From a checkpoint of a small transformer trained on Wikipedia: width 256, learned positions.
Each number is 500 + 40 x the weight over the matrix's rms, rounded and kept within 0 to 999. Layers, rows and columns count from 0. Numbers have three digits each.

# layer 3 MLP up, 1024x256, rms 0.137, rows 844-943, columns 0-63
579478481456587548447488533506566526497491482460465481447483487471509479512500499510424475509535498473475481476522491498591508513554435535474540481520584511499499539522505545491494522496522571
520550461510504596499474530546443468586473478473553536511540500480489476551534448466513468480533503497496490482504447483473509508493420525467463487465429482482485470528524454490537610531520472
517539528493486462520495505583467532531473551539471482535590581541518523536520492529480438459535540523525491512478480437505533473523494494488587507506489491536455493464455486575488521512462458
478549469488537483502512492534523502504570492549534469500448531439540496515489491451527463487404523483440558510451593511445547449540493494574489504534495473498489522533491513547562464540503580
501506529488497533544491522393513459499531500478553505532517453486535496528565473436515535508473533535497551566456501593548489443469520466506514462527544461530439512492528526479525555527498514
532509556483485452534442552521490507513550450464549530440466543557531479484506549446445467524485429514446491546495515535495532496551484516492500464496517504541525478559553420502494530429463587
482571483465498405509513553464456519436520540586454491488509566543476502522550518449552458550532484549467472435595536479563534481480532490579507480500480497434495479550446522516542544615523490
485510466477553456441441509468492442428447594487471491518485528410482536516415502483460498555512463485464474463487527469556581555482454528570537549502514482493533487488508564461460463452504530
486526526434524473473525525547501527463491502567512538604526595438500566465531470566470510514520614501485580504479501519482519526474605530495554483468536514505548478440562413506463542482493447
484463476482494536519493532485495517465448456494497524522480526513523532511523484602460562468521491520481499455508487470557436529445483494566537475536508502510432527470510456477515520512575559
528600456466468512509517476498442552537511515493490476456500439532436437488504518502567515466515574559498491459539575538553504482489596521560521460407564569459456563506494573544536402562525535
482509487471510506567551539500460450473482472478438467473425471483490525487446463474501462581464487491538503514491482520507557513506495570468474435478397507513507519570460556538524452491503494
436543432500519489432478525474508499475535429541497508415513463503522488528467496518512566466434490441479499504604504499534532483527543568425566511594470400539432463506554572565536457441514588
542478463537481535480516500491495522483487480400559491516439528502488476473505479425541459474530479535514470490509465461512422477509506573515560502531533523517537564498565517473490522504501587
423528474508420490516536481444491534454447523456504415541415563535571496468514459558547484531482534500461511539500478534487528509425592465503501505502524478523476511479496483450498516497546572
477538573482510534460557407495494456568527455515506449515478456463442509507487553509533419529467583491496503529538445531558502498492491503543455409564515474493513525525547505509460519540516467
523523484445485497453529403479558545459429481483492531519512530546570508490483431571484446585465450505456548453463500429536531545439608478566519426613483455555477544500558535470484477487463551
482502545541599509511511498531491543522491509512481557518492418638534439507434469503493457504446581449546550510481452468454561470548524505471508505523481505487452592661459601408492514539436453
471463553468445469479566489534533531534461562568470491458484495512494480564593521502538447564592491514491521485463533473500569478485481442446544482406552527497530448516482491503585531523481459
482475514598457441550423516527541481529500476444444437489448479419548492522507573588513486532494490472502531555476447455423478467513533490431538516499561451487538511462478448433488547518487502
514472503454456512444547503503472480434566520455460532500470403511528494570578553527469476489435495486450490470537542450523490589385530485480515445516536403495540466506537499531473383463507498
482569513452521515538392479397549457473530491544459522527530501478468576558560483531516515500468478503552555470578584513523565445521531446530463473509463520498447529520520436493549431552495480
503547481543574630528559520574441447489455453470443525584460391500589507502557529579494526510464542462441515504513471498474507461431465540546522450460537454455526433506515429509502518526513504
474516490519441442531557571478504489482440552542421528494480453502559513456491469570519477469574581536482473486453540539572452492500494470525462512452538526463531450541493567529533417549500474
512522521492462492532431558416565531495482515496569480511459457460506484479579442504535525518524456537517565483463558519530553583530512485468604476481521465523476521489494501459484427456563549
524507518485496510516500450556563459523490508531509474499568541499478484537465515452512454453478430573492504470506440460536462485470535491517495548530509489502456527547507511605474472479468526
465410543490550454513484459550521484452538542509485467494475490514505527398482550505462546474447540528500455507491544470500473454512504563512487503550522451521536459460513548523445538536496444
445487486509433475489458442551493494432531481510481480501504525514515540546548472596533490473481489482480536544540515494503529482483451476475488478544531458488465501508497504466472531448531541
485546525513535521555482519534406545567467425544485594573536477487475438512468571491506471444534586537533442492494467491533517462489499568512522526504484485506485477563519559475458568485594446
506572509444488486535406489500555527510460518403535536553491512468523495473476527494567594435485456508528521524450462525528458480547489458528490518495542496442504505553494503553589474426425460
590530494551415452544526489492484460513547553530492456569513595479498503477544490472496530524478482440473482456441524462534496471499529538506498610536545537515518515558485459446430489503513526
482555513526503452538486464558459474420496456556501537452549572550495493573527523506468515535457540438557495437466404509531517544474510550524425511481564439465568498521541468482467452508491501
538482475501520420468552523545449504528481436474521435546564425522488494478493495538479469501495530492495517525436557479514443496442518455446542465619481514555509524459484466466528542554459533
511496478438468432535542477456483549521489528488487505508491462488484484561528546463446508518506521515547486489532466529476520523518416521424506523524569578544505524517446431477491458527474535
520487524469535538510513471467524481426517486507477442528477569544527560520512493462388492422473515534487477536489463433455501477474520519460411520587470454516498540483458584467511491482448545
519467479540430516486493511528522512481512504501478536516508486461477472509545455445494507437404508523471490518526532460559561461423541428506537507498533474545535520542519462506510490578484479
519460507493490569467500519519427531415513509495582588432421459571523603472494515472514567485516512516412461511508517516535529485455491476451536504504523548543523543596523515469555485490483501
530547494549545528499543482503463510524494411505476560474469520482469518517431483578451493424514484511474456506551452421468508474443520495479494490512522475523535615506498490454486449489508554
526489527578561521473436507488529488492470494505477488519528510546484495502545484542518492482513507505541583461456470482495522472503543575549495496508465521530491514535536447541516456556533497
516464506436423438490464550491515554495435512525483500447503534522549467496477477447521496568450502468475512455542510449457534443489428513554514478523510452494466461503498490505533563458513503
480475549550422429491492510460487397496508535577527554444516481514505439591451509491520483523432498509528489436502585531510512470451480524531518515512485507454455519496482523437518533539592524
505475546498571536537518454467456471561502541529417529488456448606520519500555463483461550493440498524476496504535482532503489567513504446481510541472539525413444439461496454513558536459587542
531509512541431515542437550497460527493545467432471476519539467461502538506563465495550523524484481483453497537470511521464493520572548597505564483480516545496489541445529457485481527524455523
505476488518494511441472506460480466546477482520492570480533528554510509538529439572498492491521465494520483406447498459480529508442457511521505507479488471515577509583496456542498464532474495
454483542482449485515577572476486501466470543518492506497520531529476530493481453580498551548534442485490487507580521563544475424496495540507542476423470470552531546496498449516548467479509454
457457507462503549472544456539517503444547549508456493525431512504408515518544521504528453516524504467487539498478532490575535544489526428530422472491440505515427424509520505387484495482450472
478415523499496476480514566501467496536527479537489541518481495496473497514466488506506522589474459511517465523493465484489539478516466507445525515457509479494519479492499593501511551512518539
521539548538481512499505551461503487539463515504548501531496466531548469521552413464543479459542492570541515471458486528530471446558451454569500524499534438496525502513485490501469609444452478
530494519475540510570542527521434493481483523500507495448504486468466443519536433459501523494514475473524496459473458468545535496437485514464545499478555412507513530515503514523558511530494517
451442501540495528482573466504472462589552525537488532547496494435540465506518476499440462470507470521477520456511543519495547505480548534498504539507548533499530500453475555526563497523531502
410551485584498502537527534474465516434527535484387412470377465435541487518499540504488481456579558521466537531495519473578468467559461483472420488471475445493427467490512440548484535466534446
489501532457499508440498456534503506568542446509561530527510532454518459490571486534436521521489565495508534441507511540525505483473549514447471468534540425472533549481491493591511445486520475
522498503443459563589547545550545546486514485443558490440476477476488523481569491523556530441511549447451487471459459558444450480523521526442505367487511460475460509493466436538466520540545536
498478519474536457551442499461578549440534518555456485438554497515462463529539480474452450464455497492414521458495517559554501517564530426517530467505454486558546475475363566481436399515446392
444434509467517455540588488497464523578497549475553506506467469520431496573508511477511457542528479507559397484418563535447511513498443453547349507534433529466466501459498614548565501493430566
466493627425549541519431577528490460477555449523499523498458499454422572552526496482554478417565535534426513466487482462509502499500391509612482457531497477509435525477482510487475514498518528
439566488513503498534502512464558557495436486516475484478490437565468476534471521555457538532599527489450478479536496550434517481481483485490445525463474488510454488525539525529480551489537442
507486454501462532459428502531524397536461546506448497476525457478560447528515492480438513446527501588502547502476405469493419453461528555490532544444502469477487568505505499449430453499519523
526497596518547476520576501422418587488459433514488521508513537527539484429474505397508487533520463463509446517439467482444490489539507564437566459479562458457490556454502469443501485529408483
460508521461531568486587448494425461519429476519494469454505513495481531489504523482511520496568504537396494476477501558511567506485564480477481547479504472521476538481511491496530416544516469
480491530484556511514501536444485536473444544517462537497538477527454499486532533479493483504477583426479486523538518513497514493573556559517501438502539516526516608428421456518509475493520473
456448538480491533483484516551522488453503512514502422498444566561499508502502523448481501513504490514455415485464508504489520540410514474420430444525487448438505511523440481414522495498523483
524489546499499470370538463493492434503479446466523527520508524519522473544563486481488450473481455479448530480533513562469499479527520530550417542501523498520451482511530461555518539531535476
504484494424554430484535499518518512474550416556474546457527439475467541475537545514532539522567498497493553480454532483475559486520496511540551446448514448480517495516490477548537507420450502
463539514446524537487443475501423520534526470531527503488564498510531583505442546499569551507503455519470435465551475527514523526489490463436490560475529518597532486535563429467539502501535536
502521466479498485470448489467469465538594474533460438467448492457554504526528494475511451502522527483446528571542496468437588538460466532483492506546465451501481542499485463503607531465461522
546451507443523526502480402478484549480500555508560572486492513481562500497590472538477512525489420505583501564509480428492486480426522437503448512494511405534484492495501448496515518581455513
509500504494524565546428485436467484491536543472476579473549535492473503475509528494488543449422454505461545575527526482539508561493485433530480516450514470516510519523482473550532537467494534
514520483461461460459462512512517525497512475483478503537493485512518540483555457599474460498494457507484518550499602486496496543518482492513525507510491507514498494526477514456493540488525512
486528503475489507515517516580574520490504504518529555625516508494533562567459509503584537487552530446461538558468425481487447469503516558511513502460543383509476489508582449544497558501427504
395580501513423530490429542500516507461479517543482450510488519425527545469535537532484480427489501446427525513505485489471465467525528471537457478546436463440532466425476450473538574528509494
374532492514485521526529524543478481427504513503512498503500428448556523485479475471534441455540561502493474485480568504479451413527553489533530493596510477464519484500528529485520537503540472
528535596468536559508470482433494483445554508534571561415519538546483482402476480556508484489461506517498513492495478556481477503503482470544520483576446468441457493532511457548520473548513518
472540539571508488430505500456514460470492476481526502450497506532500481510500487560529424482473488530487528506554531514430486522520530546485524467451394457567460468447556494495460479464502491
481505502502480517479485533523485473427474535488478519500473518457500489576572508482596510540488434481500498494510513456532519558507542547506516520471556543523463499499503568488505466554545481
588511529518584496521512588462474420479547407482524498487465451500531482488493485508502534498492521540434525472479415457514488486503542508561598575508500549428492553512517519443499459457451498
456483428557518523523478467490494471522550491454513511478438494554471446506650514559547486503551495482457423538540532539497516503500467523487477454523539484415543486546431474536470528447561518
517518458477543559465522442400494519559596501461468559495515536457495578478529491466512484547488448464456499447468493509459565458517453504406457537524538498481501499436571542444518435453416538
502587489477433459425492497553481506466464551466489536448570465525459422500445518521538524476427483535483499472494473471551517480400470573581511554458540550569422433477475485480518530475521535
468516580469471528482543476528542513516514511456491511484475503474506393562501480465491485545499546505525526579426458414446502461496527460522461473551518518464503541403488464488515527536489413
480563527497525532548542494448432523523515494479476532550520433492499555472512518461470455471397522481502447469524457595485515455522452509484538424543472524473497387500525491459449505481502495
524504550592535551543534517492431500483539525514490560529538505484505557451533478561519545491483505513513486477487529530538500422515490488515520513521467488487489493518510489482498475482469449
471476495524494437503440509454464519428466553531460451533486528513498472437438494418511512532456478506462527501550488497509531552437539519422471518526464523562447538510503450504494472509407509
431552531483450492502536500612497455534567442541493524515560586501504426441517545530487438530486521557511492536551481540475535549463570507514467507490561602577436423440580555581556478464483477
473547512519398550518434466552504451466483475536451522461543513465535533496518509558525444485478446446419516525476445514514480532529492504455507474501421512438501548535484503460499560506488535
469517510469494516519473518442509481528453578543540532432553504547518510568498465424458540509478488430480415478512459526457499601482484487479513418506456499520462443516519473524563517518491467
469490500541488528552480480510467465493468556563501488517439486500574538461482589502532493450506532522506519477479482466445476462469544512517510498512496515520520534481450452487557492653455522
514534489472476466454528471514475442427586512552469448507481499461485568555537513497533520435530477495513553458502470470550462506500457470600540470488502448465528491482527545462523462456515428
511518470500513478431479545524489487507476481468468480532538504442548466512511510503578538479538519447459567536514486528443518541482479487535508466486476464511496509467501512530544487530453495
475524491573523473503564478453458518520498501552460565592504551538413471521470485495500455462486523553423483522602513565497469481427494468461465481533493497467553504473528544462436562493512511
509560542556526490487499381486476472477452513541502460493518519482513488524550508502506464517468501507453454550526500392460498517495535448556491461554422456445456528485511440415524449552415482
515444571496467574531489531451531524439539463473552458463530464485511469458523474528488525485464527508478451563524491512473444538536497463489509443543494473446459565502525495507470533553530466
527500521443479488504498485451459514537424496487503450529537470547470454454534502401449438453441465546542470457586533503471528535551491517442498559512457526479562503518493531560442547539538501
544531483493501475622528510536513482515461475472483488482464553521499440517441517565480485443473528457471481552473465488547464502451533483422561544488489431521454436441504516489513482564538461
537515499532464502496499521478435479485523489481417528475385505440463453521481464385476536509499533500406504448522499466514459486488494572613498539480523607540460497493540502459514539498492542
534460551544464462484445512525441474420505511538561534526496457524531518509532435494502523457529558418538408507552498477471496546484545546479531512463471524563431466442505466469531434448544451
458524546519457481481487437541515509545558519445596555526526539556454499545519498560447504556425516512519501530445520483516509517442510502535486509501551461446543492480516518502489504557563455
609503485571476502436507448527457489454522584540473507448529481441504553630557523555544443536487509532537541471489445435525514483407497427508529505475473506439558430570539484469539476498448530
458577519504500459502462530533493513503552512474485492443426472524473526508473485522492571506516504532426539473541455530476536516446486565513534480495478449541460518503500436510524456552508494
541549508519463476572424517540463481469516465533515437517517499466440504472528549544544474556573491507438544558475499491494543461525494471473443483487483462533469477508557531502483540519548589